Part of a small language model's weights: 9 layers, 10 heads of 32.
Each number is 200 + 30 x the weight over its row's rms, rounded and kept within 0 to 999. Layers, rows and columns count from 0. The size before them is the row's rms in percent of the matrix's.

# layer 6 MLP up, 1280x320, rms 0.0566, rows 1136-1179, columns 160-239
110,180,259,156,162,200,240,180,142,176,222,245,214,206,182,201,210,206,179,228,204,180,253,171,190,232,165,146,165,221,190,190,224,170,180,238,173,209,220,222,227,140,244,165,174,179,223,262,239,198,146,222,159,209,251,168,181,165,172,221,196,203,196,153,172,214,222,191,185,188,186,264,195,202,153,266,178,216,202,250,195
101,230,209,236,212,207,168,113,155,243,241,209,203,228,233,194,217,217,189,211,255,156,194,214,226,245,217,205,186,212,162,167,199,193,186,199,214,157,221,224,209,201,249,169,184,208,233,231,176,210,210,217,222,238,197,198,177,160,234,247,221,166,155,216,233,193,174,260,221,147,176,193,227,192,216,175,190,251,235,173,183
083,147,275,143,195,167,239,209,171,186,212,217,163,181,218,184,172,202,215,220,193,218,201,205,199,150,166,183,211,232,166,136,235,185,208,150,157,182,189,207,226,176,170,182,250,181,210,243,216,222,186,205,243,191,194,258,231,188,164,193,178,210,197,170,207,211,221,211,211,212,218,231,249,167,240,236,249,202,213,180,141
088,252,243,219,209,245,219,210,232,208,219,217,208,248,236,237,246,215,236,178,227,213,179,213,230,154,230,180,231,209,203,173,199,174,200,206,233,158,216,203,148,198,201,170,269,231,253,137,229,245,215,248,167,282,216,184,187,223,183,208,151,204,229,176,217,211,196,179,177,207,184,186,259,156,200,182,260,162,180,224,212
089,256,175,225,208,170,237,170,270,187,231,146,173,189,168,205,212,217,187,196,170,231,165,192,232,201,209,221,220,233,171,193,190,166,217,206,226,212,187,214,206,204,188,226,252,154,181,161,148,208,229,137,220,235,199,243,126,194,128,217,180,195,175,170,177,216,221,204,242,228,207,221,242,193,223,262,211,249,225,159,201
108,185,218,235,216,231,186,161,215,200,191,243,218,208,205,184,185,264,150,213,162,181,205,254,222,200,207,183,149,208,221,239,206,236,172,219,234,260,169,240,224,192,185,204,196,149,199,187,181,158,180,185,196,225,200,239,187,176,165,195,187,225,208,204,233,147,190,156,157,215,200,197,236,203,249,217,182,176,167,208,234
081,228,173,152,169,207,195,195,198,186,206,228,190,264,133,172,221,164,153,231,189,212,214,229,244,194,176,219,177,192,227,163,187,204,187,200,224,214,173,212,174,160,243,173,228,168,217,160,191,219,223,232,195,242,219,178,179,173,176,176,203,186,175,202,201,182,185,226,238,198,237,210,115,281,186,259,209,150,247,217,188
096,208,191,173,191,203,179,168,192,183,219,210,244,142,202,213,193,215,216,243,165,147,204,251,178,191,175,144,172,225,135,169,210,224,217,210,236,186,158,218,225,174,256,228,185,201,245,231,229,240,184,187,242,269,186,198,145,199,221,200,199,197,226,194,185,120,163,213,226,170,190,187,203,160,193,144,191,225,209,209,172
106,187,189,216,233,171,169,199,226,248,190,217,218,211,260,186,218,212,225,202,168,203,253,184,161,205,204,185,204,203,167,170,223,183,213,250,147,232,213,206,214,204,201,251,211,192,214,137,230,285,213,160,196,148,194,214,246,177,174,156,218,213,151,215,253,163,201,196,156,208,189,184,219,236,209,219,205,206,219,251,226
100,252,232,225,215,160,199,211,238,249,241,262,194,190,262,213,211,220,210,124,219,151,242,213,239,224,172,199,126,258,202,175,169,173,167,168,176,193,209,189,188,213,173,219,188,217,186,182,232,188,212,178,189,158,178,173,203,149,239,189,171,171,201,151,214,180,190,227,135,188,196,207,207,164,238,257,176,167,211,213,198
101,220,236,192,181,157,223,215,256,191,215,181,191,179,263,174,201,218,168,241,215,160,225,178,183,222,223,173,169,245,200,238,237,177,170,220,228,221,171,224,202,217,194,150,185,210,187,138,202,248,212,198,214,156,177,275,171,187,247,201,196,185,223,162,197,191,196,183,182,224,189,201,142,212,216,230,233,219,198,250,224
104,221,196,239,194,203,179,213,211,206,179,193,265,150,203,216,184,209,190,236,138,228,225,207,203,234,250,195,188,248,144,176,188,197,186,194,190,198,168,234,258,145,197,252,149,189,212,173,169,211,198,150,174,219,202,200,188,212,211,168,221,185,223,189,195,200,185,244,159,147,172,207,218,213,210,220,197,162,263,223,268
098,161,227,201,169,191,206,170,198,154,223,288,220,180,180,191,98,235,172,189,174,237,168,201,222,160,127,215,220,212,166,143,221,182,184,203,221,183,185,216,205,185,177,201,258,198,205,214,199,206,267,225,194,225,160,227,223,229,178,211,207,243,166,235,230,176,154,165,207,175,183,226,219,203,178,249,202,172,238,228,229
101,226,204,181,205,172,209,203,249,222,243,221,255,156,134,231,241,246,190,153,186,196,230,227,185,215,175,197,184,229,227,240,213,161,247,206,197,163,206,193,166,245,165,207,183,202,173,189,144,223,229,210,191,168,166,122,215,234,153,197,181,238,189,151,207,225,226,270,156,222,185,193,204,221,155,241,145,183,207,181,257
097,235,219,173,184,179,202,191,197,191,170,234,212,191,223,212,167,209,176,197,190,175,181,180,208,215,178,201,151,199,196,218,247,192,189,165,200,208,184,233,236,181,233,182,209,162,163,155,208,220,204,189,146,198,195,176,191,172,212,224,274,225,190,130,126,198,169,203,145,187,199,255,188,175,205,187,219,198,208,210,236
106,228,246,175,241,196,211,208,194,213,258,214,215,255,176,207,154,206,211,219,223,164,192,174,160,213,184,167,186,183,200,188,194,214,216,215,215,212,230,188,223,211,213,162,195,201,270,247,204,208,219,239,198,240,211,190,112,202,206,220,230,190,201,202,223,191,168,204,212,174,158,193,205,184,206,155,175,198,276,193,203
094,259,248,210,183,203,226,180,205,255,231,232,180,176,155,202,189,207,219,199,190,192,221,219,189,266,223,175,221,249,162,210,211,195,187,228,221,209,224,190,253,153,188,215,224,175,213,187,233,213,232,204,214,236,180,243,207,160,203,215,204,148,131,186,220,185,149,204,206,164,181,211,147,199,246,228,148,209,176,161,232
094,213,250,194,190,174,246,147,235,201,162,189,206,195,227,172,211,200,144,156,207,204,173,202,226,164,207,189,202,193,198,195,166,139,173,187,216,191,263,242,207,220,247,211,151,182,262,177,185,224,233,216,211,213,273,186,221,127,213,177,199,169,162,193,235,210,149,224,227,126,184,209,208,212,241,211,186,218,212,266,244
110,166,206,217,198,197,166,210,216,225,237,242,160,214,157,213,186,191,172,280,159,172,155,158,239,183,203,173,196,176,208,236,181,214,206,255,199,203,217,192,195,208,168,196,181,214,161,221,158,175,124,220,123,187,191,161,244,188,244,252,244,207,227,219,192,158,215,211,193,244,152,157,184,208,189,263,136,216,216,205,229
089,207,195,162,200,167,217,160,182,212,184,231,160,123,172,249,205,224,238,250,199,245,284,184,173,213,222,202,225,185,256,172,206,237,173,194,226,229,189,198,216,218,208,223,207,233,187,211,197,163,226,146,256,236,251,182,192,230,160,198,222,231,241,210,154,230,239,184,216,202,173,184,155,182,194,177,225,209,207,236,188
091,200,224,190,159,184,212,158,228,160,205,184,210,257,196,136,192,189,174,220,190,238,222,192,206,175,220,194,190,214,145,200,203,200,138,259,189,205,165,229,203,241,204,158,185,151,195,178,151,214,234,247,137,282,203,192,170,178,186,189,242,219,197,216,217,215,155,215,183,195,202,224,162,225,201,211,198,215,192,202,188
104,256,202,226,203,205,205,230,219,228,236,236,216,241,223,234,159,255,213,164,215,150,194,219,220,176,238,174,195,206,180,238,192,214,170,203,196,219,239,215,249,172,195,235,240,220,261,219,208,191,258,223,191,247,199,199,183,212,147,200,190,212,218,170,217,201,121,182,208,215,171,193,170,235,199,198,187,236,187,256,231
107,238,190,200,158,235,252,163,217,224,200,244,179,181,207,210,196,279,184,185,221,197,168,157,200,213,156,157,160,235,197,226,191,231,236,200,233,163,200,212,208,215,138,170,216,204,247,201,181,245,166,174,224,249,229,202,163,224,179,207,197,209,187,195,185,190,180,203,144,181,195,174,184,173,213,211,157,206,245,236,212
100,218,227,222,271,148,159,233,214,243,194,178,202,205,210,169,179,199,233,199,227,166,194,210,193,193,156,201,158,216,164,165,197,181,194,191,242,244,180,186,191,218,218,191,198,220,181,178,172,247,191,198,175,178,181,179,195,167,213,219,172,179,180,169,202,182,183,176,200,221,177,188,277,201,197,173,221,226,197,195,201
101,214,198,203,266,140,201,173,189,184,158,254,215,134,209,229,228,212,188,201,170,192,181,224,193,141,207,212,196,180,152,219,204,210,175,255,252,254,178,168,235,185,195,220,149,195,219,180,193,196,190,193,208,212,165,190,218,168,216,225,238,179,222,159,164,169,221,233,219,156,181,200,198,163,209,188,158,203,178,189,234
103,184,258,189,204,154,197,165,200,214,223,220,195,248,168,183,183,235,214,236,241,174,216,176,143,237,189,193,224,202,174,243,227,190,247,212,163,218,228,171,224,195,275,210,156,212,228,239,187,183,207,183,177,192,208,212,149,216,214,225,278,221,203,196,219,143,149,228,121,181,175,180,193,208,231,203,202,181,226,247,257
108,236,258,192,181,194,236,182,189,174,200,233,184,225,196,234,186,214,200,243,203,197,207,206,244,223,204,124,187,215,203,110,205,214,197,231,261,250,211,207,246,168,237,198,180,188,212,161,209,218,208,230,227,181,174,232,151,150,179,216,180,155,197,206,153,157,188,185,188,162,174,192,152,212,201,164,168,232,231,229,200
106,177,171,196,206,178,191,171,212,195,177,167,181,240,232,148,210,193,173,224,213,169,261,177,177,173,193,206,184,174,168,185,237,125,206,200,204,238,132,265,220,191,163,216,170,149,232,221,158,201,160,211,159,228,240,237,221,195,184,141,216,141,156,214,201,157,200,190,147,216,180,255,220,274,167,167,217,210,235,256,164
092,267,161,219,180,195,232,222,197,176,202,227,155,246,225,191,158,219,190,185,237,193,202,231,232,177,191,193,155,220,190,232,197,186,219,198,259,209,208,159,209,170,122,156,211,188,170,223,206,196,241,215,229,218,211,180,218,238,196,198,216,207,176,190,202,201,183,174,255,140,177,212,259,220,176,214,151,197,254,182,213
091,188,193,179,193,182,173,199,205,165,260,168,194,232,205,231,183,190,226,215,220,207,232,174,263,201,213,176,213,234,137,225,202,232,160,245,188,160,221,216,174,189,231,207,241,247,197,210,201,264,206,154,186,194,241,214,168,198,197,202,204,165,213,179,202,212,247,151,243,217,176,144,199,202,211,199,238,226,237,212,242
105,157,178,219,229,254,167,149,163,251,269,189,111,218,143,202,205,204,192,205,189,223,181,174,206,193,189,168,189,206,179,137,204,206,234,230,185,220,152,169,224,138,162,185,220,227,219,178,187,213,206,280,180,157,238,174,224,179,190,209,203,216,176,210,163,228,185,216,208,149,188,242,170,234,247,153,149,176,212,205,203
093,221,197,181,255,197,179,222,221,185,228,212,235,192,219,193,171,215,221,241,186,213,169,177,231,163,224,193,225,166,140,194,158,208,218,211,281,173,234,239,184,257,178,199,184,146,142,221,191,159,252,165,191,149,173,192,200,168,198,215,169,181,211,182,229,223,197,192,212,231,183,197,218,200,216,232,192,203,213,190,188
104,256,167,181,192,197,161,234,229,202,226,207,223,225,251,235,184,222,169,199,208,162,193,200,203,216,136,178,161,178,167,195,250,183,159,212,195,197,195,231,204,242,153,188,213,210,226,217,159,222,132,214,151,230,200,181,213,204,213,172,207,272,210,162,231,164,218,183,156,201,169,185,240,218,213,203,181,206,210,220,244
087,260,206,256,269,160,210,165,195,179,193,207,214,190,243,202,151,217,242,184,167,208,200,200,185,176,162,189,209,193,185,169,216,199,239,218,227,226,180,263,169,261,197,216,154,162,210,207,234,238,191,186,199,157,163,249,199,180,164,224,182,193,211,206,126,231,164,185,182,159,165,151,214,161,149,223,177,216,199,251,191
097,183,197,191,184,216,216,109,207,221,210,215,208,237,193,183,197,192,202,225,179,204,188,179,220,171,184,143,194,246,196,238,155,195,192,281,226,209,223,187,233,209,207,125,182,220,189,217,150,255,256,201,227,205,254,222,215,223,189,231,178,201,161,183,187,151,159,199,185,204,194,219,190,218,169,234,197,219,212,260,231
107,181,207,239,226,176,212,183,179,179,260,186,145,267,239,155,144,203,178,189,230,174,204,223,263,199,143,164,181,208,229,253,190,197,192,268,268,199,220,168,235,214,254,163,185,166,216,192,170,241,235,222,212,205,185,173,172,208,176,216,194,168,174,187,178,194,195,209,190,243,175,242,201,251,151,221,183,213,213,164,203
090,221,214,173,239,182,270,208,213,231,192,198,226,196,201,212,224,192,227,245,198,165,201,213,222,249,236,205,157,202,184,238,187,190,235,164,242,235,200,185,205,203,198,244,220,207,194,210,221,90,182,166,178,189,186,161,241,224,151,203,202,167,179,234,165,182,215,158,132,226,176,272,185,210,208,239,177,208,188,224,204
101,188,264,228,192,188,213,167,215,177,203,252,183,212,216,208,208,208,185,195,209,166,243,211,204,224,187,179,222,225,211,181,149,192,237,202,200,234,204,208,223,213,184,196,165,207,202,173,161,137,234,140,197,232,182,222,204,165,152,250,250,152,174,205,160,213,174,200,162,170,189,226,179,237,170,198,198,210,244,221,178
098,256,205,234,232,240,203,262,207,228,182,153,202,177,209,188,161,242,199,172,238,227,204,163,211,216,152,201,226,132,195,195,214,161,178,261,253,198,231,193,159,200,225,196,168,154,182,209,206,179,159,225,198,195,130,182,225,213,245,208,189,210,198,187,210,225,263,200,251,211,165,188,167,231,203,168,157,192,192,178,253
097,261,216,209,161,203,207,167,227,164,210,205,201,208,197,176,190,231,178,162,183,171,271,256,211,146,215,184,186,180,244,207,215,256,151,264,195,189,141,178,197,157,213,212,212,175,183,219,225,245,134,200,226,217,256,220,125,193,176,256,181,206,222,182,188,219,188,236,221,186,183,190,212,206,198,172,189,219,208,208,239
094,187,300,171,195,204,177,193,216,193,171,231,218,203,228,230,161,199,230,185,228,167,260,223,242,193,237,216,161,189,195,160,215,233,131,240,166,157,188,228,161,180,269,208,132,100,212,208,203,211,189,208,203,194,192,194,196,169,155,157,224,175,181,225,255,167,164,202,238,182,164,170,218,226,193,232,180,178,250,192,196
099,193,225,209,201,178,215,226,216,180,197,267,141,193,198,193,213,228,205,217,237,226,248,187,215,174,204,199,244,275,206,181,205,152,175,148,194,194,180,192,276,191,247,181,190,163,165,165,182,233,231,204,196,167,182,275,192,122,141,190,238,216,179,154,210,193,195,167,198,223,165,208,227,175,201,237,195,187,191,235,168
080,227,193,233,168,211,232,145,196,219,229,177,225,218,208,185,158,234,197,253,188,170,188,198,187,183,253,124,164,205,198,254,180,211,230,176,202,172,207,207,222,209,170,142,191,204,260,163,110,213,188,179,220,209,226,210,222,218,193,195,198,149,199,148,200,224,183,191,221,198,171,176,173,178,218,161,203,183,259,194,236
097,224,235,219,171,217,216,231,193,234,215,184,156,226,178,203,199,214,169,184,174,185,249,217,188,172,181,191,194,211,173,192,228,169,178,232,182,239,240,185,226,144,192,203,246,261,263,221,229,241,242,210,236,160,198,144,237,221,174,220,219,222,197,199,220,158,134,90,159,214,192,240,176,208,225,189,163,255,177,196,170
# layer 6 MLP down (transposed), 1280x320, rms 0.0573, rows 1136-1179, columns 160-239
111,200,196,159,237,229,222,194,220,146,195,179,246,162,205,168,202,229,187,205,237,176,192,225,194,236,213,99,198,141,169,221,187,193,201,115,180,240,154,267,196,258,185,257,239,178,207,218,245,185,236,220,231,207,222,165,147,207,214,193,224,203,195,252,179,210,222,193,148,203,167,208,239,192,227,260,262,200,200,210,217
100,259,158,217,194,136,246,236,223,177,215,207,201,194,198,215,210,207,185,201,237,204,195,174,217,183,208,192,221,207,182,167,267,259,265,216,166,216,240,173,110,182,207,274,196,209,171,220,205,205,212,176,231,198,248,209,204,218,206,199,224,167,208,188,188,170,240,220,243,162,198,214,207,176,258,219,162,176,189,254,180
085,180,228,186,232,283,224,176,237,214,149,184,212,181,189,243,192,203,246,285,198,186,169,200,212,214,149,167,228,170,207,148,227,260,230,165,170,200,237,169,212,194,263,207,164,233,184,245,214,191,187,166,200,200,166,182,211,177,205,178,182,196,204,218,137,183,241,241,241,178,163,216,179,291,201,205,217,183,191,199,182
082,206,167,179,197,200,157,198,232,213,170,168,248,226,202,159,216,156,237,172,150,214,269,201,236,204,206,202,239,210,244,207,205,233,168,159,187,200,228,169,177,140,206,191,160,226,181,203,180,202,197,189,160,235,173,166,207,168,240,229,175,208,196,250,198,223,185,170,209,184,127,206,180,191,225,174,168,184,254,229,177
086,193,168,206,165,194,238,219,236,191,146,243,196,172,247,175,162,154,205,180,250,140,209,177,206,221,256,177,211,227,228,194,200,197,246,181,216,152,220,247,155,195,180,146,231,203,257,169,234,237,186,186,216,165,214,195,216,179,238,157,195,219,191,211,192,182,210,180,183,229,192,212,194,253,194,170,157,168,217,230,184
111,164,151,183,219,208,195,207,185,216,200,197,168,123,140,215,165,235,205,225,126,232,224,212,198,238,190,230,173,153,217,196,245,216,177,238,245,211,188,197,233,185,214,221,192,178,120,234,186,251,215,200,173,135,147,176,210,197,162,167,209,188,226,202,143,194,199,200,205,227,167,190,208,219,215,194,156,205,147,198,179
087,178,174,220,207,164,210,207,183,195,183,188,191,196,232,204,150,210,200,176,218,186,227,187,168,215,216,188,215,182,192,178,201,220,201,218,196,169,194,165,209,169,214,224,195,182,162,212,185,210,186,206,251,184,212,188,216,179,223,208,171,216,170,232,227,199,247,196,193,206,0,159,188,155,235,143,123,210,253,166,174
103,205,267,167,255,220,190,183,229,223,146,198,168,221,228,189,249,208,178,138,197,165,179,201,203,192,159,188,226,152,220,223,194,217,203,243,276,164,234,195,159,183,196,224,205,198,265,190,213,196,251,174,210,143,170,231,178,126,217,241,153,183,154,228,204,164,203,160,216,163,173,201,231,231,254,221,179,202,171,214,194
109,220,215,227,229,230,219,225,185,195,205,198,151,171,176,222,203,168,212,176,168,224,225,230,206,183,188,168,201,219,166,231,205,201,236,168,171,240,194,236,159,224,244,181,207,209,223,203,149,161,214,222,186,210,217,215,187,198,182,233,172,191,152,238,165,215,252,235,260,184,222,178,200,218,211,180,194,242,217,231,197
103,252,210,225,214,225,207,186,213,182,202,194,198,166,235,218,175,213,181,260,168,228,236,175,179,204,234,225,150,200,201,171,219,198,241,212,276,231,188,212,161,205,179,174,181,253,222,195,204,187,159,183,148,231,162,215,216,232,204,232,173,196,208,177,239,229,203,221,223,216,158,188,237,208,202,183,214,181,143,149,165
108,192,182,152,178,177,189,168,179,210,237,157,168,182,215,161,195,180,184,211,160,242,213,140,191,190,172,134,197,208,218,223,226,191,181,201,170,242,176,175,203,207,104,244,241,200,209,205,205,198,213,242,191,228,200,189,196,197,215,192,198,212,197,191,128,180,186,186,185,173,119,213,230,244,207,133,230,178,199,178,202
100,171,202,192,220,195,154,182,198,216,207,185,193,215,173,202,194,207,199,184,191,209,181,184,228,181,204,172,195,227,187,242,227,220,213,219,175,180,217,175,204,188,201,205,193,210,119,137,161,146,199,243,192,182,177,193,233,137,165,194,190,148,212,155,238,197,234,203,226,196,216,202,214,179,203,199,190,213,225,198,211
093,201,184,169,229,192,173,210,160,201,236,217,176,189,194,190,224,243,210,176,212,184,155,192,188,196,163,278,196,178,223,223,175,176,223,201,254,162,188,200,159,181,115,204,243,162,226,232,177,198,162,223,170,194,209,198,223,238,184,172,163,211,200,174,166,207,232,209,238,222,233,203,172,198,191,217,180,134,192,254,162
095,210,231,210,178,211,228,172,183,206,167,162,130,173,193,183,210,170,197,197,192,235,185,173,188,234,183,218,146,179,218,199,215,261,173,142,233,239,152,186,262,162,247,174,215,175,167,233,248,164,198,197,170,174,202,218,208,160,182,238,179,177,188,160,207,157,191,228,211,195,261,215,222,137,208,236,206,251,137,161,221
089,245,224,252,172,201,196,246,166,201,189,236,215,239,162,195,217,190,220,231,197,245,171,185,144,199,132,194,174,165,155,204,175,214,235,173,216,223,238,172,205,207,228,140,220,220,65,188,166,209,184,203,208,234,212,192,206,212,211,154,214,198,187,165,235,167,190,246,209,252,342,151,181,212,216,192,197,220,216,189,207
099,237,163,158,210,215,158,167,197,197,205,185,192,171,165,167,233,156,186,229,255,188,185,192,230,185,161,165,191,137,217,196,216,200,172,196,146,146,174,211,215,246,184,218,166,183,178,191,219,175,164,232,226,152,187,166,170,148,179,210,169,195,189,161,215,188,222,241,133,131,256,192,228,153,172,173,223,189,207,195,225
097,183,212,170,173,222,191,181,192,251,214,231,234,213,243,210,238,255,217,229,169,248,228,146,201,186,203,220,185,167,179,165,198,145,223,192,191,194,260,237,202,209,232,195,159,169,123,216,254,206,208,192,184,234,221,196,217,223,190,219,212,232,181,186,165,216,217,235,215,233,129,201,205,203,170,175,246,142,255,207,198
095,200,169,222,218,195,222,153,217,228,202,201,181,217,171,180,183,176,203,158,181,224,186,244,218,196,153,165,180,179,209,174,251,202,202,238,165,213,185,158,250,225,187,239,151,178,222,216,213,211,150,207,134,182,191,168,220,241,129,235,213,249,171,199,172,217,198,192,161,150,192,244,224,186,184,213,245,183,227,203,184
107,227,234,191,191,257,262,179,182,246,209,240,183,244,231,172,198,168,196,204,167,223,182,254,230,129,231,210,221,207,216,251,215,207,218,169,212,160,192,264,246,180,280,193,173,169,210,228,195,177,207,202,246,186,192,189,175,190,165,192,194,215,202,249,214,203,189,212,204,148,183,175,252,289,186,218,192,206,232,167,240
084,201,218,211,177,199,213,219,248,230,224,189,231,189,232,190,197,186,222,169,196,170,201,210,155,196,221,258,169,241,152,209,159,216,195,205,133,165,166,225,228,211,180,206,201,239,172,155,160,180,234,192,238,248,164,180,175,261,174,197,181,159,163,189,243,212,135,219,175,195,248,186,209,180,184,207,194,193,233,211,203
088,185,195,221,143,234,181,202,195,208,203,225,181,112,148,214,257,201,210,192,205,174,173,213,213,215,198,193,243,152,257,186,171,191,232,189,164,190,161,176,217,232,194,207,168,217,164,181,213,184,183,197,190,190,229,209,152,208,210,203,207,206,185,142,179,208,159,215,264,254,256,271,148,195,185,171,179,160,247,196,143
127,200,205,228,164,250,195,207,217,172,255,223,208,239,224,195,190,177,199,139,194,160,218,236,164,232,180,206,226,194,167,225,141,254,194,197,121,200,209,171,195,183,220,183,184,265,183,192,208,192,239,216,169,232,230,211,189,238,170,214,165,201,230,162,230,193,138,163,241,208,180,175,199,214,170,200,261,245,172,267,251
103,206,177,290,193,215,192,208,205,223,265,205,171,237,203,209,258,170,198,190,225,180,222,168,205,235,190,183,153,183,186,197,225,204,220,201,204,231,165,137,224,196,203,158,250,225,217,161,190,277,171,265,213,193,221,259,226,207,219,239,176,199,207,167,226,178,232,200,187,210,245,152,187,180,193,244,147,196,155,194,158
096,219,206,186,174,209,191,196,143,246,204,248,203,185,186,161,148,143,212,235,202,155,178,179,219,232,205,188,183,217,174,207,183,210,213,205,177,189,176,180,192,205,199,181,203,256,203,215,215,205,199,219,238,187,152,205,185,188,205,193,210,152,264,240,211,180,231,201,191,238,140,221,156,213,193,230,191,167,179,182,208
101,202,170,270,233,245,222,187,226,218,218,174,185,188,175,179,262,244,214,247,194,226,166,172,259,222,140,179,155,186,179,149,170,202,217,218,142,194,223,172,210,213,202,163,235,213,208,196,153,144,174,189,253,203,144,183,159,223,221,230,149,172,139,214,163,245,166,218,261,180,162,217,212,249,162,175,242,250,164,270,262
106,198,207,181,225,164,223,211,186,187,189,190,236,208,125,153,213,194,187,201,167,227,191,193,217,179,173,203,196,189,209,208,153,218,251,182,228,195,177,162,228,192,251,190,154,242,229,190,214,199,213,162,195,176,164,192,200,155,240,162,206,198,260,232,204,177,223,141,178,169,150,186,242,183,214,216,166,166,203,163,244
111,183,253,183,211,235,197,192,232,198,172,205,218,157,237,195,212,240,218,228,161,210,203,220,228,181,213,170,175,175,203,152,170,194,178,219,207,218,155,169,204,255,211,176,140,211,170,184,243,267,173,219,155,203,230,170,228,150,222,236,211,203,204,145,172,207,157,200,209,186,173,183,223,203,188,224,213,210,211,189,186
112,181,242,167,166,236,207,192,215,187,209,246,197,233,255,190,173,196,200,249,246,224,146,208,238,237,220,179,168,206,219,165,240,175,223,204,201,155,173,203,230,212,233,209,219,228,163,193,268,199,178,231,137,198,220,231,198,202,172,241,254,199,169,189,191,174,153,219,208,224,170,229,213,137,205,169,186,188,273,212,246
094,240,212,192,188,165,207,196,178,182,136,211,199,218,189,213,196,214,129,208,217,176,203,211,178,228,203,195,179,169,163,216,221,196,197,184,176,216,174,213,205,236,235,191,126,192,148,170,191,175,248,226,213,235,282,188,151,203,219,162,206,190,204,191,235,201,188,208,193,248,95,195,172,212,215,181,214,180,134,183,202
091,178,247,234,182,222,198,214,160,235,162,181,275,156,226,213,198,161,199,200,192,199,241,214,197,173,232,222,222,210,194,184,225,166,218,163,213,181,216,213,194,204,167,255,206,212,201,172,176,190,194,195,181,198,246,176,215,238,176,213,248,221,235,240,192,191,222,207,185,202,109,197,213,221,170,181,186,135,179,202,212
110,205,210,180,183,256,248,209,239,185,219,160,217,187,206,227,260,230,198,186,249,202,221,233,199,220,206,215,191,216,227,251,217,137,201,185,202,218,219,182,237,185,179,203,196,191,191,154,225,197,234,227,224,167,222,171,217,113,222,167,199,187,184,240,170,236,137,216,181,253,166,237,148,210,223,248,246,159,195,214,189
087,194,237,158,170,205,155,190,204,205,102,240,139,197,280,196,222,201,170,171,225,142,184,188,266,150,151,178,202,216,224,198,216,149,128,208,150,184,198,202,228,167,224,243,236,178,183,221,231,224,223,209,210,208,249,225,181,178,213,213,155,187,229,223,197,227,186,185,178,178,242,223,187,163,203,190,185,199,222,235,164
102,214,193,169,214,182,160,171,196,198,246,205,260,167,201,212,178,190,222,232,169,200,188,195,256,220,195,206,193,174,202,178,157,184,269,226,219,230,159,179,203,190,233,212,224,225,195,248,204,231,176,246,214,167,171,166,240,239,198,159,220,197,292,186,208,162,274,196,196,203,132,216,242,174,204,184,264,223,161,212,218
084,195,203,148,199,210,186,222,192,257,179,241,200,205,131,205,232,211,201,278,203,175,194,231,222,239,208,177,140,168,190,228,194,185,154,196,169,187,220,219,222,186,210,184,220,196,171,164,178,233,181,186,157,218,200,189,189,200,199,240,193,175,135,174,201,200,199,283,180,226,187,164,200,220,182,196,164,191,149,181,207
093,139,209,188,183,219,175,197,224,224,205,183,217,207,152,271,136,190,174,215,183,142,156,226,184,204,233,155,234,212,203,210,216,218,230,178,251,164,218,237,242,195,155,199,190,265,197,237,213,236,176,200,260,179,184,205,243,199,174,203,198,226,229,195,218,231,237,138,175,205,197,211,197,197,171,203,187,171,165,181,213
109,186,216,240,170,164,180,202,211,163,153,157,235,170,202,245,220,224,253,202,206,171,204,199,214,253,195,243,205,180,190,177,183,220,162,199,224,203,247,187,220,255,194,192,201,173,190,161,241,201,165,161,150,179,183,194,160,197,196,231,141,197,223,171,210,142,183,182,184,150,162,211,209,217,207,213,231,237,149,206,222
085,199,182,169,171,165,197,224,215,209,221,208,220,195,191,201,227,215,176,238,256,234,211,198,189,207,228,275,162,193,166,193,204,224,168,151,191,219,182,263,242,216,175,157,180,200,171,174,201,191,211,199,168,162,176,222,240,205,196,116,227,181,163,196,250,214,233,224,183,186,272,191,203,188,195,202,228,150,206,231,220
100,172,221,245,200,227,184,189,193,131,179,235,216,216,199,202,212,221,213,193,206,236,180,178,209,189,235,185,207,146,225,223,187,167,217,149,241,196,232,148,207,218,215,176,205,247,186,202,194,179,223,210,231,253,218,226,265,97,193,219,175,249,202,182,116,185,183,204,218,175,174,155,198,211,238,244,226,188,161,238,263
095,204,221,211,215,227,161,193,172,226,187,163,162,222,166,214,157,189,210,199,245,166,195,189,226,248,166,199,131,146,292,194,236,175,209,215,221,163,166,220,214,177,194,156,205,148,133,160,181,194,225,248,172,191,194,204,216,202,247,213,169,214,160,167,209,174,219,157,178,195,164,232,159,185,262,190,159,211,188,190,217
093,208,174,278,207,166,153,210,159,190,220,157,245,203,224,222,199,167,241,187,253,194,179,157,220,192,215,228,240,187,238,240,140,178,205,180,207,203,188,205,257,215,208,192,187,217,169,262,242,169,218,206,202,192,206,242,202,232,183,196,214,186,221,178,195,199,207,167,207,266,233,170,204,223,135,205,163,187,258,169,184
096,184,141,173,239,179,183,143,224,216,297,160,192,205,179,192,232,243,196,168,178,201,261,226,184,164,149,193,161,172,207,174,166,222,212,231,180,216,207,212,200,158,154,184,178,157,192,202,169,241,220,160,218,212,205,225,168,130,174,213,247,172,93,247,170,191,176,207,211,157,180,210,147,236,196,147,214,205,205,157,242
097,212,171,178,201,190,235,211,219,217,126,199,218,185,196,229,188,234,228,179,224,253,164,183,214,195,239,196,189,195,137,186,174,240,207,165,229,240,205,197,139,217,210,211,226,175,196,252,244,176,217,165,228,191,174,218,203,248,202,187,242,209,188,257,169,231,217,248,106,141,186,225,218,187,173,257,206,224,190,226,228
083,204,154,182,214,204,190,257,206,197,158,227,231,211,172,158,243,190,197,188,166,177,267,214,199,175,202,216,245,226,219,240,201,163,185,156,197,240,173,198,208,174,211,238,191,180,223,193,231,262,184,185,192,182,225,197,214,240,209,239,173,199,192,190,231,216,205,191,197,209,122,256,203,241,172,201,175,200,226,184,205
094,203,176,231,189,181,161,177,182,187,205,173,246,216,175,161,190,181,269,248,284,158,167,229,140,203,183,191,193,192,196,164,135,190,224,225,186,242,208,226,186,244,178,137,208,214,179,241,172,184,188,197,210,214,231,237,185,253,217,236,170,212,147,199,173,226,205,226,144,140,200,212,181,205,210,223,214,207,237,217,194